Weights of a small GPT-style language model, trained from scratch on English Wikipedia.
Size: 22 layers, 4 heads of 64, MLP 448 squared ReGLU.
Architecture: rotary positions, local attention windows, exclusive self-attention.
Training: a variant of Adam for these matrices, 413M tokens, 6296 steps.
Each number is 500 + 25 x the weight over its row's rms, rounded and kept within 0 to 999. Layers, rows and columns count from 0. Numbers have three digits each. The size before them is the row's rms in percent of the matrix's.

# up: layer 8 MLP up, 448x224, rms 0.0664, rows 66-80, columns 0-55
# down: layer 8 MLP down (transposed), 448x224, rms 0.0544, rows 66-80, columns 0-55
# gate: layer 8 MLP gate, 448x224, rms 0.0663, rows 67-81, columns 0-55
up66 099:513505506529503464499529528506477509440485465481498498517529503505516495509456522517496498509503483533535455498513518494501540505527487488544448532529503545512475533456
down66 102:486556471463489481506507463512478538512521500501507525501492503496552464548473495482537508471474466503480480518429531467500486505475492512546517492500514495527495498466
gate67 108:527489471534500551537506483490536483506532474476546471511523492461526527532506498504480498503468486514539533468480469497508469487502526492502516463473502536467504526530
up67 106:492521514500494480483475500506483473507478528539446524472487475495488467467480528517525495516501539490468481509534564520483528509472486500480521556509508479540506485489
down67 105:508516495532483516513534537456526481458521465539462450451491507488510497552540473456551514552493483516521459527544488516501509504469516493474453449466508498496466439475
gate68 103:532485511576516510512500508488501444531505484533485526508515488508503473499512511475453496472531482489499514465477533473489542464511532513481499481486526512541484468498
up68 107:478521495465509499475487454530481495514491514505526453490492487489499503476478460519505511516519523517485515458513485533522518508504501513478502491487504502482565504555
down68 104:485457463506489514463499487497533529488556468530556479499478488432489513447545512510518551481475509541490532520534515505518473516530547483515462522495485510482487469492
gate69 096:505475477510513488499500473514488490476498506493552505467469480481480498501507562492483512483498476511499502503524499514518551536502501479480559497489530451502475553474
up69 097:497458504485529500512492490526487528513508468492534497504489445472493524508496522485489481528484513493471484497524500519479517492510506519479527506522515457502486517533
down69 095:489484467478503502522507481521494488473537535482512476503466530496527521518471504532474526493481455545519498519481502539485464533468515524468530505521556495508480509485
gate70 107:512485479519521536532497477495527492501490490468485468541552506423492484491494531470509516516516505507523529505497502481490519465495520511527501497459471520483502507509
up70 110:491487492506477529503507488508454482500516505547445500520520499461508491488542481459450491491504477491549490482525502484561473474490484501515535485509500497461510508468
down70 104:511470507528486483466470489506523504496467480462475439513507509475553493533485502496472488483488504512457526519501493459535505531540506517499514443509470476497494554518
gate71 098:500495470491537511514507522486483486542533477459522494472498477533499496499466483518475494525483507481501523472577516476483495489495480510489494538506524405496547480531
up71 102:489487505497522528499500520500515498513516484479536458507475471492461501477503484482464502515467482507499493502508546462536533484522512470491446510542515494473506475559
down71 097:475506483490464537530507520533442475532475537508510534473474483491506452498537468452478463459459490456476526517540507500444506512544526505475492491471495458497526483483
gate72 101:488485465525494503536488482480488496497514514484503523510520519518523505519554480507514544506542453521454513484472484490568508496477492456509514511504512468527494505449
up72 103:515493489480512477534496487475474517527480535498536475456465512496573490513541474511560519494504472492478516539488528472476516487520516530452523491465507526508518510537
down72 102:535474472501490464460509533505489482503523502529524513476439501478556502521454475487526564513487518498493532506498542519499511492460504520516537493486445512506535487532
gate73 110:504484527526512512518507476496493490472471466489502487485478506468502486477507486554480465502504460497541514501494532480528522482460573520518506491496533467508523510479
up73 105:500540503495531531510488474480472490475471509508501500540494496504525526529513527511502524484542484498496535519538463553463494510549502494529538533516493494495553473516
down73 105:490470529465529485490536507507539469507494461488509484481520491547494545492509534504471520483487503500496482451510489496510494442480499528495505510482502544458507471524
gate74 103:505523476523503508523525459494506498522506518528466488503477493531477473520490516522516483507471502515482499504515522420501533502471513520471489541488533507504516501520
up74 104:497467515496503507466518467490510485502510508490524498497508497502490523476509526486518460480488492474535526507518485455541516554469458499520478520526509537523503557513
down74 106:460526503516485526490517448498526532466536517495498534539450492519505464499496509485517501494482488501483497525494566481504479478484500488526478482537491534515524471471
gate75 105:500537498506521503521533501508547481494463520532522505521535495466515477498528529477520489505512505518487524499494527510463506478475523473488525485468493473487496478535
up75 104:495509530524543493496501501498500488498504508500540492495502509444463486543517539482510486492481493482486500537487499472543536502475458484495471505511510524472482479466
down75 103:508488495487471520486505503500437498511517522497485491497490522509487467474498490540498468509445460485508525473489491511510523491482536478513469485509518521504473485495
gate76 103:495454498477515525494502517501535495538503480530543505513520453514479519522510522512519481464515504533467493496509522516503532466516527478495516510490506492510519488497
up76 101:527475505488506505495496540519508496526515474509531502498520467516469479523541527506521475513490491532462504502484474530474561492500485497511500501526521527498491474482
down76 105:493468529489522531457483484508469532490485492530519478500506503500486480484479457505487482520470467503491494490516475539502456507535513505515529505529493504537569527500
gate77 104:538452475545508502515496485486489493495535476516500523511521478523503480488505509503509532468482496448495516503493468464515479436482514504489544484497539457496510477517
up77 103:512488503526490474530502438498518483493449499524490503526521483470492505478522485524470537485490545471510474510489501486504457517480458511490543479520553485529515472463
down77 102:476516489498501515472480485460475524498508485506474461503523512543480536464523504514511486458522463507513501512477515482484476529441496508542498498468526463519482461498
gate78 097:508492491518497508507507496483516484505496487474488465523474482492528503476523505465505467504533531499518466496503482501483478454504542525488499534452507483551511496518
up78 101:500451511494563487517499501491512521501530506517492512501482482504464518505512465470531504519580534519484489481500486521470498501551506512519498532507503470519514480500
down78 101:518518537479473496505517553496499451507497534484446460481537521501501503520515453509489506481527459485483482542527476513466502496461540485515508501514508478533535524536
gate79 095:500536497508497517514533454492486486519518520483475501483556472514472517485497498464492541519522508537472496526543532474511511469474506520570484489465533457515510474496
up79 094:505492501487538529510467528470472509485496460525507488531495506483520483507510518500497457475518489498505490463459506541509477537527479509444491481482500537479469489470
down79 096:515477498511504531520485504463543516525508501464444525506461522478510480521498506483515506506508493440505512469502495457533475495511503545498495496501514495500454522472
gate80 103:506518512510499532561516491473540499519497471494524507461510501519533487503521508536476479464506539503523535486506486491510488470446536440510487448471499496518499508505
up80 099:491513492488525533572511521471536520520504470540483506480522503551524483499551493529491467495490497505524508488513500492485497455453521454531453464483493497535506496499
down80 095:506522512493518476501508536474501454513456486448521487524480489484491485497485492500476499455507543492461506488441531492491506509540484544497487488484501485507508532511
gate81 096:504486454509534504533527437486509490526527523432494506488464523491491525480511508531503517524472521485483541477503522482482501484478526501487447506518521466506473492489